From a checkpoint of a small transformer trained on Wikipedia: RMSNorm before each block, a variant of SOAP for these matrices.
Each number is 200 + 40 x the weight over its row's rms, rounded and kept within 0 to 999. Layers, rows and columns count from 0. The size before them is the row's rms in percent of the matrix's.

# up: layer 2 MLP up, 1536x384, rms 0.0781, rows 725-824, columns 64-95
# down: layer 2 MLP down (transposed), 1536x384, rms 0.0744, rows 725-824, columns 64-95
up725,108,251,261,147,230,171,207,199,182,211,193,207,231,176,207,222,126,267,202,287,109,261,278,169,228,138,142,219,203,254,184,138,187
down725,101,136,191,169,186,234,201,201,174,208,239,225,252,190,255,244,186,209,207,222,182,195,220,198,203,156,159,263,198,182,167,216,201
up726,094,188,203,197,246,181,217,200,210,163,259,197,178,293,159,226,242,152,206,202,209,288,236,194,277,218,201,170,183,245,240,195,261
down726,097,160,188,255,206,132,233,288,211,193,204,213,273,182,166,212,176,170,222,211,211,206,176,177,128,260,235,96,276,154,250,216,174
up727,116,240,231,228,201,189,153,129,169,281,180,196,199,283,169,273,203,175,243,198,219,225,125,160,193,215,231,257,217,215,208,245,255
down727,113,240,179,267,196,252,196,216,193,213,181,199,240,258,152,202,246,150,178,205,217,204,205,140,199,182,187,254,180,136,209,250,257
up728,083,129,205,184,220,174,220,96,158,162,235,189,217,186,253,182,180,186,257,133,221,131,207,201,197,147,230,194,211,217,168,243,191
down728,095,162,235,193,188,194,225,214,261,190,291,222,228,142,269,258,237,168,191,236,236,225,222,177,204,244,181,264,195,173,217,213,204
up729,100,218,166,201,206,205,135,235,192,174,172,188,188,165,158,139,207,220,249,200,194,271,163,211,226,214,165,180,132,175,141,266,218
down729,101,181,276,242,196,168,266,206,224,160,207,256,197,165,212,188,183,142,240,254,161,189,271,196,179,136,173,195,215,229,183,218,290
up730,098,134,216,149,191,134,199,155,137,230,189,229,177,241,230,151,238,236,241,151,194,164,162,204,164,217,181,223,242,205,220,182,251
down730,102,228,156,216,229,258,220,184,260,151,229,186,190,240,221,225,202,208,155,288,217,251,224,224,221,203,218,172,201,272,116,194,261
up731,097,185,192,245,138,209,244,211,157,282,200,156,242,203,214,193,222,197,230,260,181,245,249,153,172,199,197,193,204,203,233,129,160
down731,100,190,171,189,194,124,215,154,171,204,229,209,212,195,246,246,168,179,253,236,200,167,212,188,250,175,170,181,175,244,204,108,224
up732,084,175,157,204,235,221,218,213,190,153,198,242,257,231,233,154,228,181,204,214,170,251,224,168,181,185,143,262,137,104,215,181,211
down732,088,254,142,266,218,221,160,226,201,144,161,269,132,212,174,226,190,215,206,192,252,172,188,210,168,142,188,184,276,202,229,186,237
up733,101,160,224,221,197,183,225,129,189,142,220,207,196,202,167,198,197,250,174,226,152,200,194,215,212,197,263,173,174,129,184,239,257
down733,101,168,191,238,137,158,153,276,276,195,157,159,175,246,170,234,202,182,221,211,174,131,261,247,211,184,178,196,217,225,245,160,208
up734,097,212,234,232,218,251,195,200,141,141,201,184,257,98,184,186,202,226,196,185,198,247,204,169,162,198,191,183,191,194,181,248,236
down734,107,165,265,173,235,163,209,169,181,157,228,224,215,244,174,219,306,219,234,242,265,201,199,196,202,251,188,205,234,185,190,189,247
up735,090,187,237,309,224,224,222,154,187,218,245,186,154,210,161,213,191,217,151,250,183,228,211,177,158,213,218,235,217,197,192,150,157
down735,095,157,199,134,202,151,197,196,154,210,99,199,202,183,187,242,245,229,177,279,90,155,238,166,201,237,152,152,184,212,164,288,244
up736,096,265,225,166,215,191,236,266,243,242,227,235,200,134,217,285,136,218,181,204,220,187,207,210,164,155,199,238,171,188,176,205,155
down736,102,139,259,201,159,214,146,320,183,233,284,183,206,210,128,189,192,189,176,220,242,222,224,126,220,217,151,231,151,216,178,232,197
up737,110,202,243,249,176,310,160,149,137,156,137,241,193,175,228,184,191,274,263,200,172,125,178,127,105,217,258,130,209,216,160,176,237
down737,107,169,107,276,176,258,247,188,188,250,186,161,267,258,185,157,144,189,217,235,207,230,177,206,202,182,195,182,168,240,231,204,161
up738,101,190,119,162,198,185,208,185,280,202,187,201,169,151,211,167,132,181,195,251,208,181,143,176,262,193,232,144,184,184,193,240,109
down738,100,199,240,186,188,245,234,273,198,243,242,249,323,217,219,203,194,198,229,209,255,189,155,247,174,212,193,133,232,176,221,118,284
up739,092,134,272,208,219,227,92,189,260,257,187,122,194,284,236,239,179,202,142,287,191,192,220,178,188,175,189,166,229,211,262,215,130
down739,094,194,223,169,226,189,208,216,149,201,192,206,256,242,186,177,219,251,304,229,110,195,190,220,189,194,98,238,200,235,114,223,245
up740,105,123,209,195,95,242,169,227,219,197,189,182,249,182,199,195,182,186,214,178,200,187,211,174,113,166,186,219,225,251,253,186,101
down740,108,176,239,178,242,220,176,333,233,178,243,190,185,196,214,222,192,248,186,144,223,202,218,299,137,294,252,289,192,220,169,213,240
up741,099,176,183,203,233,186,203,251,170,207,169,161,194,120,217,245,206,202,183,145,162,234,209,276,258,172,235,252,132,228,184,153,254
down741,094,228,251,115,196,138,155,176,195,265,172,202,174,234,211,188,178,154,228,138,179,129,183,176,166,225,231,197,235,146,186,220,137
up742,093,242,160,167,214,106,202,204,165,247,170,209,196,218,215,192,197,197,161,190,223,231,151,173,258,216,146,199,154,224,225,166,176
down742,096,174,178,183,192,173,187,240,195,166,220,181,239,202,179,237,190,209,193,170,198,228,202,151,171,264,130,232,207,164,241,202,182
up743,095,263,219,240,161,219,184,256,269,276,186,138,230,166,155,161,232,214,269,174,153,93,163,215,165,240,189,197,169,211,301,198,254
down743,104,257,198,247,226,223,208,114,122,178,160,132,250,257,214,212,148,196,210,284,186,292,262,199,184,203,133,190,208,140,173,207,179
up744,101,156,190,154,195,216,231,182,176,263,204,302,233,265,158,211,237,205,231,201,171,223,194,232,213,203,216,163,204,228,162,196,289
down744,099,230,141,213,215,166,163,251,245,192,169,246,82,201,164,212,227,196,207,169,269,242,175,183,224,237,164,224,191,225,198,171,132
up745,104,121,218,137,230,246,167,160,148,252,214,159,272,154,233,150,246,232,251,225,215,198,171,239,259,221,126,156,178,216,160,146,187
down745,101,194,201,189,208,166,214,230,195,130,209,188,179,179,188,210,146,200,154,228,157,243,217,163,152,188,125,242,209,173,191,238,160
up746,108,192,222,211,221,157,215,215,157,236,259,188,253,224,228,241,200,269,213,140,242,267,170,230,236,169,188,192,186,210,195,218,202
down746,102,206,156,219,200,107,153,216,210,183,211,110,181,211,163,184,245,238,157,198,224,147,235,173,147,205,183,178,172,196,265,199,245
up747,088,182,222,164,185,186,170,150,169,223,210,189,241,181,191,136,222,210,229,216,223,194,207,300,182,131,285,221,180,187,275,206,166
down747,098,226,223,214,222,172,206,239,167,247,210,244,148,224,164,150,164,223,225,243,251,152,181,216,144,174,200,163,188,136,263,243,152
up748,094,195,209,166,237,189,200,218,141,225,277,198,179,190,115,125,216,151,205,190,216,235,227,149,223,193,159,252,169,141,214,143,213
down748,089,150,128,199,282,234,235,191,254,224,159,112,193,134,263,289,200,206,224,177,124,161,298,203,193,174,238,157,130,231,215,194,264
up749,093,176,229,262,83,231,137,235,202,245,231,141,186,267,186,209,163,219,241,159,207,91,162,175,102,180,187,268,192,223,233,82,202
down749,098,150,174,151,273,239,235,215,182,154,241,215,272,205,210,234,164,156,226,214,223,170,277,225,232,163,167,157,152,203,140,282,227
up750,098,191,205,171,217,280,245,150,327,145,219,161,132,230,204,185,158,237,126,189,209,246,233,248,206,275,252,268,198,147,212,223,185
down750,093,189,174,176,201,157,250,193,270,206,98,239,166,242,137,163,173,192,220,185,152,213,228,96,253,260,189,172,285,240,138,175,225
up751,096,199,147,165,178,211,218,255,219,246,219,151,193,260,187,171,240,196,227,245,186,177,166,210,223,251,213,120,199,211,268,225,235
down751,098,208,207,180,173,214,176,260,175,135,196,230,192,153,157,271,239,251,191,234,162,171,182,226,177,215,232,224,259,215,244,256,201
up752,094,234,215,225,181,186,198,240,212,149,234,163,176,207,196,169,157,212,183,218,119,204,228,163,221,227,155,164,210,202,213,207,192
down752,094,229,208,206,221,270,175,214,149,232,221,200,282,114,152,191,156,262,190,150,213,234,238,288,220,246,169,168,199,253,202,190,123
up753,097,163,205,224,155,263,194,173,145,232,233,174,238,132,183,247,193,80,145,183,175,195,215,163,189,148,180,229,153,275,143,191,221
down753,100,172,164,209,226,206,106,203,225,217,210,315,192,194,257,201,179,198,204,241,124,160,224,161,217,190,165,223,207,146,159,240,217
up754,102,217,180,297,223,137,204,157,198,250,166,181,216,172,180,269,244,206,192,205,268,126,273,193,209,231,194,150,170,194,179,231,182
down754,104,206,163,218,217,193,219,206,215,239,200,245,188,229,175,191,182,137,182,228,175,185,254,200,171,209,167,144,244,200,260,143,227
up755,095,185,212,247,202,167,301,217,219,273,264,179,243,210,152,195,247,150,254,208,260,177,207,209,212,192,244,195,139,237,222,182,222
down755,096,202,156,197,195,214,226,208,173,187,197,121,216,220,214,155,197,239,115,169,224,190,230,227,181,176,207,157,204,215,244,162,222
up756,102,210,187,286,182,172,153,214,169,190,202,184,141,157,140,241,225,188,225,295,280,270,182,170,144,265,146,233,154,247,192,161,238
down756,103,163,183,208,195,145,205,152,171,117,214,199,179,113,211,237,209,164,165,208,268,196,220,181,205,246,197,166,108,188,215,123,222
up757,105,181,163,220,145,201,217,172,165,256,196,249,247,153,171,143,202,179,245,231,183,197,157,231,201,271,261,158,212,244,144,158,170
down757,097,256,186,227,210,220,240,201,223,257,312,214,182,248,185,184,228,147,198,245,111,234,261,169,191,165,216,228,183,253,146,143,199
up758,098,219,193,259,164,216,219,276,244,187,191,219,225,232,196,243,184,137,163,232,191,206,201,167,226,267,243,181,187,211,261,182,158
down758,108,222,257,129,190,153,189,247,217,165,200,159,190,180,205,218,191,158,189,264,257,245,178,202,218,197,162,157,183,124,173,219,160
up759,097,173,270,176,248,218,174,206,202,239,221,219,169,194,157,169,228,176,230,128,258,147,234,214,249,166,132,195,204,253,238,267,218
down759,097,246,168,221,204,149,227,273,161,255,220,199,173,266,218,180,235,231,156,210,203,199,194,215,192,198,264,240,154,266,181,190,214
up760,087,189,226,195,188,169,195,241,189,222,191,212,265,202,246,205,246,220,222,168,252,257,195,227,180,172,191,181,172,166,201,223,202
down760,097,248,156,190,173,199,277,158,226,233,141,242,240,272,293,139,210,181,290,181,181,170,187,222,163,227,169,216,196,198,203,174,237
up761,111,181,265,221,220,215,110,199,166,212,185,205,273,277,177,149,253,151,224,179,203,246,280,188,181,267,225,191,165,209,173,195,215
down761,096,168,226,98,128,214,196,226,306,245,175,216,227,88,208,202,100,191,200,174,205,232,239,218,233,227,138,163,242,201,211,229,187
up762,100,207,222,132,206,229,235,128,155,230,165,155,174,220,185,201,218,241,175,227,314,242,216,200,152,202,284,259,243,239,130,153,249
down762,102,293,175,187,207,152,123,118,158,213,192,151,171,233,217,189,221,233,182,150,128,158,219,173,183,275,238,150,200,120,223,256,148
up763,100,202,264,188,249,194,180,210,215,212,214,178,193,249,173,169,216,216,176,277,300,206,145,258,248,164,279,171,269,261,167,134,211
down763,096,201,146,157,258,149,215,253,225,232,211,195,159,137,131,184,239,195,204,189,201,143,206,218,196,189,134,224,233,120,209,220,219
up764,096,161,250,224,189,278,177,173,204,247,220,219,104,182,245,174,256,148,135,221,209,179,175,252,156,222,192,205,257,234,140,231,251
down764,097,192,156,155,169,180,142,231,206,218,259,151,197,243,217,217,149,202,251,214,175,220,250,236,200,209,216,232,231,179,239,163,258
up765,097,174,238,138,277,218,233,197,185,171,231,156,184,175,238,203,202,195,206,185,216,258,232,215,222,165,220,202,158,208,162,194,209
down765,096,239,187,165,205,140,148,212,212,197,189,228,140,171,210,204,147,287,209,163,276,220,174,151,230,239,230,220,210,184,246,165,263
up766,096,196,178,151,269,226,80,140,178,188,150,133,212,209,170,232,162,207,151,182,164,217,175,163,215,272,234,114,201,190,217,208,212
down766,095,175,223,147,221,170,198,259,174,174,231,200,229,183,225,148,195,221,131,218,272,251,187,234,144,183,224,296,143,246,179,155,200
up767,106,212,237,191,177,249,180,206,208,174,151,224,222,184,167,199,210,173,182,233,213,212,228,139,203,163,181,224,172,198,306,155,198
down767,093,111,200,165,222,188,244,188,234,250,226,222,172,174,229,163,166,200,240,134,246,234,213,222,170,239,166,269,180,201,159,267,120
up768,108,187,180,219,162,215,157,163,156,279,240,203,167,265,109,210,146,251,267,157,175,260,170,328,222,174,146,246,257,161,176,271,227
down768,089,253,229,228,151,121,156,176,181,133,252,227,161,201,166,122,145,157,176,77,179,211,227,239,238,232,185,250,185,269,216,229,127
up769,105,282,170,166,208,175,152,232,306,136,173,188,220,222,137,205,144,155,206,224,182,152,159,178,168,184,160,197,119,143,253,228,188
down769,096,120,207,152,215,194,166,176,188,204,180,211,212,262,221,159,170,213,212,195,200,208,218,196,234,212,182,218,255,251,189,212,242
up770,107,168,252,184,198,196,235,234,108,189,195,216,168,297,150,212,202,197,199,202,97,228,181,198,201,217,211,150,169,238,246,183,200
down770,105,256,217,185,196,172,242,197,235,200,275,190,235,138,236,170,188,233,204,154,205,144,213,184,196,230,198,178,246,169,158,197,193
up771,100,167,236,136,221,169,220,165,234,163,261,183,161,197,172,210,231,263,158,229,174,157,229,256,177,202,160,237,235,216,193,218,181
down771,097,230,156,155,285,226,162,254,241,156,147,231,257,184,188,180,180,153,251,220,216,180,216,192,214,222,220,138,212,193,242,207,204
up772,101,205,167,162,234,189,210,197,182,245,244,253,223,204,125,235,198,175,183,183,219,152,200,261,207,266,151,252,221,225,256,125,252
down772,102,156,204,190,193,208,206,237,298,97,203,205,230,196,212,240,293,235,261,167,146,172,237,180,232,236,129,224,161,177,172,174,202
up773,100,221,205,215,241,235,210,256,204,208,238,172,133,133,194,217,219,298,155,246,240,206,184,208,211,194,163,175,184,225,196,161,235
down773,100,279,223,268,143,164,220,196,119,204,221,235,300,240,215,279,157,142,288,229,161,187,178,124,267,187,253,116,249,99,287,217,188
up774,100,214,217,212,182,186,176,126,162,209,207,147,165,209,164,222,192,135,163,178,198,202,278,237,176,230,228,141,154,175,200,249,161
down774,101,303,233,233,245,154,249,168,206,167,234,193,196,126,162,203,208,194,212,233,124,205,143,162,200,267,193,224,253,175,227,172,242
up775,095,146,231,242,122,192,189,234,234,192,213,213,220,185,192,203,222,238,235,180,208,203,253,163,236,177,174,181,198,226,192,165,199
down775,100,239,197,217,191,263,195,171,248,223,112,202,221,183,190,145,221,213,232,240,200,239,183,220,225,232,218,230,109,197,138,166,187
up776,111,174,129,193,205,147,223,213,210,205,126,197,187,131,172,216,219,199,213,211,257,203,195,246,129,158,208,254,123,227,216,197,168
down776,104,228,205,225,170,235,286,172,255,183,215,211,230,317,161,244,138,195,205,201,149,184,135,152,207,170,195,184,252,164,249,199,198
up777,098,156,208,182,184,171,139,128,137,187,151,229,248,241,165,168,138,162,194,203,152,191,216,224,168,125,218,228,243,157,221,207,218
down777,096,148,245,218,207,200,139,247,215,205,215,220,224,156,236,226,212,231,183,257,140,228,188,285,202,213,141,161,209,167,229,253,168
up778,108,195,267,183,165,138,204,135,182,193,252,245,171,231,180,262,189,167,252,227,197,184,262,241,285,154,115,191,191,251,238,211,224
down778,093,175,81,176,256,276,150,259,245,158,166,147,196,133,224,154,157,223,155,199,183,239,185,144,225,236,272,191,155,162,179,208,210
up779,095,178,242,225,300,184,155,160,174,213,212,268,179,209,221,209,260,194,171,190,208,209,171,180,237,183,215,226,189,274,254,283,171
down779,099,259,259,143,295,236,245,181,180,238,222,232,234,280,149,262,253,244,201,137,162,159,182,224,200,195,140,119,150,201,167,253,219
up780,098,151,117,237,204,263,251,222,129,245,280,173,173,256,178,194,272,280,242,241,259,188,115,164,235,197,200,242,196,208,246,238,168
down780,100,241,204,220,164,140,216,129,208,221,139,259,197,204,212,220,198,209,165,268,156,288,222,43,210,191,226,111,277,170,171,194,246
up781,113,181,243,206,192,187,188,143,240,246,225,169,277,207,201,230,286,179,229,244,162,269,225,214,193,122,204,177,160,166,145,215,162
down781,098,237,275,144,234,194,186,174,173,209,227,224,216,155,208,132,194,262,220,190,235,213,203,186,179,235,150,241,145,245,182,175,188
up782,097,235,186,201,233,149,149,173,218,197,173,115,225,204,197,166,173,315,218,186,207,206,230,208,182,178,228,251,226,146,163,200,187
down782,097,195,133,241,159,180,158,252,271,116,145,249,204,212,187,165,189,230,168,203,248,254,197,187,152,179,174,242,195,178,240,181,205
up783,110,184,232,279,226,156,131,230,194,193,255,214,157,148,159,230,207,241,225,209,135,181,182,228,235,163,188,199,253,192,195,217,161
down783,101,229,199,183,167,168,172,189,155,184,210,199,257,166,156,182,260,207,196,277,210,158,247,137,232,172,156,140,163,156,265,311,226
up784,096,204,210,218,228,266,238,141,247,170,177,122,139,169,192,262,263,188,264,261,191,204,197,209,235,201,209,236,182,202,160,182,165
down784,105,174,178,187,231,220,195,175,197,184,196,190,196,227,208,207,180,115,205,179,169,272,180,164,145,269,217,227,193,228,190,112,189
up785,097,172,189,138,195,203,204,130,116,216,219,224,214,211,204,238,119,220,241,133,279,169,196,202,240,193,265,229,158,164,221,233,185
down785,103,221,257,198,173,163,166,220,178,170,164,180,207,200,177,184,195,176,211,196,225,145,258,144,208,218,158,211,216,261,221,227,179
up786,097,135,206,198,219,203,216,238,205,119,149,181,184,187,246,129,186,181,218,176,207,141,157,252,215,220,193,197,189,74,244,181,246
down786,104,145,160,278,259,275,198,150,221,146,189,218,186,170,228,168,228,200,228,131,205,230,236,138,218,215,205,242,216,207,147,204,122
up787,099,209,213,194,233,188,232,148,148,183,172,66,281,264,205,338,187,198,141,196,195,224,207,224,171,188,206,193,178,156,174,203,165
down787,104,205,100,161,204,153,165,210,199,238,190,240,262,208,195,234,248,193,196,266,181,216,223,245,218,224,200,218,143,211,242,165,244
up788,090,213,199,210,204,205,162,152,180,212,184,267,129,167,150,211,234,141,274,161,167,180,168,160,182,148,205,247,234,166,111,215,182
down788,097,238,194,171,209,176,142,177,196,225,167,204,220,166,258,181,136,159,177,221,200,209,222,190,134,195,176,171,200,95,133,183,154
up789,092,228,252,168,222,257,247,210,265,235,268,188,263,162,101,179,229,170,212,203,196,222,169,241,227,143,185,247,229,136,167,211,143
down789,094,232,159,137,230,150,191,178,166,170,199,250,200,206,241,221,244,155,246,185,219,171,230,262,96,172,286,230,209,177,225,178,127
up790,091,159,149,210,234,219,229,191,75,207,150,242,218,129,206,197,205,211,196,273,213,231,201,248,179,189,217,288,238,232,145,268,227
down790,101,218,226,211,183,244,169,241,240,193,252,179,121,234,202,175,236,293,216,282,159,169,217,206,191,174,273,178,251,207,134,267,117
up791,098,143,211,215,186,170,181,121,212,168,200,237,176,163,201,242,109,176,155,193,248,262,127,191,187,204,192,198,137,148,268,174,166
down791,102,253,158,202,214,187,239,247,58,174,209,205,115,274,124,172,170,221,234,333,96,127,267,198,234,151,252,144,258,201,319,224,116
up792,098,171,142,200,226,216,94,209,191,159,261,239,240,268,207,159,161,159,193,206,234,210,220,201,235,223,201,160,144,305,199,249,220
down792,105,221,254,156,324,227,208,198,228,223,210,197,223,129,181,214,168,216,200,165,238,241,340,205,204,163,181,214,228,151,221,163,233
up793,104,251,181,169,169,132,213,212,143,248,175,205,188,152,118,201,232,242,169,199,191,171,181,229,169,161,239,242,187,233,183,212,220
down793,105,253,224,219,232,184,158,210,188,227,176,230,185,250,151,183,262,207,249,272,207,162,239,170,181,188,138,200,203,175,242,208,208
up794,105,209,222,197,326,166,244,175,203,228,260,247,160,178,236,224,226,187,193,234,189,232,201,148,169,253,129,208,153,245,183,204,263
down794,105,208,198,204,187,260,168,212,239,217,207,227,183,166,184,219,174,142,211,180,253,210,177,229,216,180,227,179,148,162,284,176,230
up795,098,220,255,230,146,180,238,215,147,188,170,178,173,166,169,242,183,219,249,203,194,285,243,166,194,277,156,240,214,179,176,181,199
down795,105,232,245,202,147,262,211,155,199,124,175,227,243,159,119,252,163,207,207,206,130,271,252,180,171,201,247,162,189,207,226,142,197
up796,096,160,168,143,294,213,159,154,203,253,272,251,239,85,244,270,148,121,258,213,209,181,160,254,170,155,159,186,217,180,164,239,207
down796,101,221,151,226,249,142,237,251,166,201,234,149,224,269,191,172,288,364,207,254,237,189,220,236,251,169,271,175,231,226,224,162,182
up797,083,178,266,180,240,174,174,162,199,119,236,239,224,157,224,234,229,184,268,178,233,255,216,233,210,192,206,271,164,213,194,247,261
down797,099,186,241,254,111,193,238,117,152,196,210,129,234,218,210,193,261,214,234,222,210,134,213,168,197,223,211,150,219,187,183,182,228
up798,084,164,190,255,119,214,201,197,200,112,263,181,257,255,180,132,164,183,165,150,167,140,191,222,191,219,215,242,232,154,295,229,197
down798,089,151,172,302,135,103,108,236,161,213,215,252,233,231,190,188,158,219,152,101,124,125,223,149,267,191,263,206,177,191,221,136,282
up799,089,167,257,212,198,226,205,195,126,170,215,203,222,261,209,137,262,263,256,167,203,257,253,231,168,128,202,288,207,249,257,202,236
down799,088,140,186,228,162,228,162,248,145,174,231,164,185,203,309,230,184,243,195,147,199,208,189,203,177,263,149,81,143,219,208,202,202
up800,111,145,197,181,225,214,192,208,164,225,186,140,170,219,154,160,238,216,157,143,193,117,238,208,172,152,244,176,211,146,200,193,186
down800,098,210,203,191,227,147,212,213,200,207,209,287,213,205,232,198,188,128,139,195,113,187,199,180,191,256,234,188,174,178,202,222,189
up801,094,188,113,132,210,208,232,238,186,165,294,248,203,250,221,182,192,177,234,194,246,210,262,204,230,200,173,248,181,133,200,192,161
down801,098,205,267,181,255,195,177,238,150,235,155,144,224,261,51,227,203,120,211,140,218,185,114,231,138,170,230,236,209,343,204,214,166
up802,103,146,193,184,261,152,180,193,215,233,158,206,259,194,220,178,137,222,232,186,172,179,165,230,204,172,184,74,101,169,298,165,196
down802,094,249,135,156,175,259,265,278,204,170,163,224,181,220,115,129,143,178,206,236,245,219,161,185,213,201,164,240,247,176,232,213,199
up803,103,259,151,281,192,181,238,232,190,140,268,289,187,151,136,189,225,82,158,216,217,192,210,211,207,257,140,182,234,176,245,205,228
down803,106,166,153,217,191,199,149,270,218,246,211,154,179,126,193,222,268,219,239,227,186,138,228,209,214,207,209,229,163,208,192,127,154
up804,118,150,229,205,189,220,263,226,209,208,167,205,139,138,210,255,222,211,237,130,243,237,222,227,232,237,259,176,196,228,205,199,201
down804,108,224,139,246,195,241,128,277,217,183,187,260,155,192,152,250,220,151,234,141,182,249,239,149,199,231,240,147,174,194,160,153,190
up805,106,171,252,222,186,253,259,201,175,151,265,186,195,261,152,188,210,214,264,202,193,190,198,248,234,190,168,206,120,238,224,178,232
down805,104,219,158,173,155,204,220,167,189,281,109,239,247,163,137,182,240,175,107,204,211,162,177,219,203,133,264,237,188,249,201,183,163
up806,103,222,221,168,215,254,161,270,225,183,142,217,183,178,152,156,165,226,239,219,205,267,87,258,232,148,260,135,216,160,216,225,182
down806,103,218,255,204,203,190,227,187,137,213,189,115,222,201,189,207,144,218,214,164,202,177,142,235,124,146,178,211,202,173,114,228,205
up807,092,177,170,156,214,165,184,267,169,221,130,194,234,171,223,206,175,208,226,165,195,172,204,289,224,274,196,241,208,108,251,214,185
down807,100,204,215,199,141,176,216,153,242,252,201,202,173,216,151,208,170,206,178,245,283,223,191,209,276,178,210,190,162,185,237,96,219
up808,096,216,134,178,127,257,203,202,222,156,216,173,208,182,186,180,191,180,169,187,208,194,255,311,213,274,233,190,238,196,117,199,200
down808,097,147,228,273,186,185,248,258,291,156,227,175,125,201,198,222,205,232,161,239,193,220,157,175,241,177,160,165,179,222,205,191,232
up809,098,120,243,182,143,238,160,231,271,206,178,203,195,215,203,148,245,182,223,181,213,145,181,130,212,167,172,260,151,204,226,211,242
down809,107,182,137,240,174,130,98,245,144,232,127,245,234,139,219,134,234,201,252,164,202,235,182,193,192,223,157,176,214,166,141,280,156
up810,099,163,218,240,170,216,207,157,182,135,194,80,184,245,143,211,148,201,187,230,218,199,184,241,228,182,208,180,175,121,155,191,230
down810,095,227,216,198,194,206,219,211,166,213,197,188,198,189,212,176,156,132,215,167,208,214,218,255,215,198,207,195,249,271,212,168,161
up811,094,117,237,212,216,177,200,195,269,254,250,252,159,192,153,250,229,153,188,204,141,186,185,181,173,241,219,217,219,335,150,244,301
down811,100,225,260,186,175,202,150,134,209,143,176,186,230,186,175,229,239,191,194,177,248,100,261,230,168,189,142,188,171,204,122,221,116
up812,102,239,177,253,234,178,169,215,180,213,226,226,220,123,231,238,220,118,153,169,228,309,282,230,216,196,208,184,143,183,207,223,184
down812,107,205,165,167,165,190,222,153,238,179,229,187,142,199,212,271,139,220,194,245,201,162,196,111,220,237,211,172,203,190,84,129,230
up813,105,161,226,210,262,222,239,245,171,157,158,206,208,239,204,250,160,217,230,153,249,234,268,192,192,207,258,197,227,96,193,155,247
down813,107,186,174,151,133,172,244,190,213,224,173,206,197,230,183,174,207,209,262,138,139,214,205,174,319,198,221,213,215,206,134,220,275
up814,101,233,160,214,157,235,200,181,241,169,210,230,177,209,223,219,143,247,234,255,204,165,254,192,218,273,169,245,193,195,176,110,188
down814,097,200,204,198,199,228,238,249,226,148,150,170,200,72,173,229,214,218,194,215,84,146,231,133,177,198,247,215,281,173,141,212,261
up815,109,220,147,194,184,147,145,250,197,223,212,169,177,236,245,159,151,202,176,178,218,212,173,212,169,257,145,209,223,219,206,264,219
down815,109,208,183,224,127,202,180,222,203,178,200,193,188,251,247,242,176,178,202,193,210,217,186,143,127,204,186,208,122,176,208,201,187
up816,101,231,99,257,169,174,232,211,220,152,235,186,249,163,188,170,148,181,286,170,242,288,157,111,206,132,207,199,291,201,214,233,218
down816,104,198,233,216,130,217,215,199,197,225,192,147,222,219,156,217,232,177,240,258,199,122,179,184,203,195,242,204,164,189,229,122,214
up817,106,189,213,155,251,193,243,231,111,232,181,145,184,202,213,258,178,260,214,263,174,171,189,217,274,205,197,207,165,167,109,162,257
down817,101,183,202,184,242,167,144,58,196,165,214,187,211,214,170,241,153,211,241,257,259,197,201,176,122,196,151,212,220,174,260,203,191
up818,102,193,262,191,216,156,167,222,139,204,226,193,211,239,157,230,166,205,272,158,162,165,189,192,175,271,148,162,209,186,201,203,182
down818,097,245,234,168,131,160,218,246,199,221,299,218,187,208,246,186,198,207,274,201,213,140,181,171,183,240,211,240,217,169,225,164,229
up819,106,172,158,182,144,281,195,158,183,225,184,258,214,167,245,206,167,147,211,154,189,243,188,170,151,149,273,126,205,206,218,168,169
down819,098,230,97,220,173,156,177,183,221,191,177,204,129,199,247,138,223,245,108,171,185,234,191,216,202,205,190,265,238,229,249,310,191
up820,094,125,197,223,210,151,182,253,221,257,207,244,241,157,183,237,179,209,183,142,241,181,166,218,208,272,224,154,225,110,197,181,255
down820,094,290,243,210,262,185,241,190,190,207,198,199,304,205,251,280,248,254,187,153,146,192,226,196,186,174,245,203,212,199,191,177,259
up821,096,201,209,170,125,218,219,152,162,157,192,208,278,166,181,240,206,204,211,198,195,173,240,188,182,153,284,267,97,165,197,214,197
down821,100,237,153,200,136,127,190,198,247,141,170,220,119,257,239,313,175,210,202,269,181,155,223,191,216,75,246,175,243,228,230,186,245
up822,088,198,174,139,227,163,201,233,182,159,143,204,185,208,235,201,224,169,284,264,177,270,171,193,167,207,180,179,190,171,190,249,205
down822,096,207,197,228,131,210,189,212,163,226,214,183,202,233,205,222,202,224,144,245,161,192,132,231,229,233,199,225,184,199,242,282,195
up823,105,200,160,280,175,211,193,250,211,234,259,148,231,226,168,219,200,172,166,170,234,223,187,160,182,186,222,189,169,274,205,204,181
down823,106,184,152,268,159,231,215,249,135,232,157,141,224,165,226,183,209,162,202,160,191,152,228,196,172,265,223,169,156,169,135,252,228
up824,099,185,182,246,209,160,225,202,268,208,244,239,186,211,184,247,163,248,170,180,224,166,251,211,226,205,251,113,236,205,248,216,210
down824,096,233,175,266,167,181,180,77,266,238,178,157,151,160,171,207,237,190,218,268,198,182,210,175,179,175,183,185,163,270,185,257,196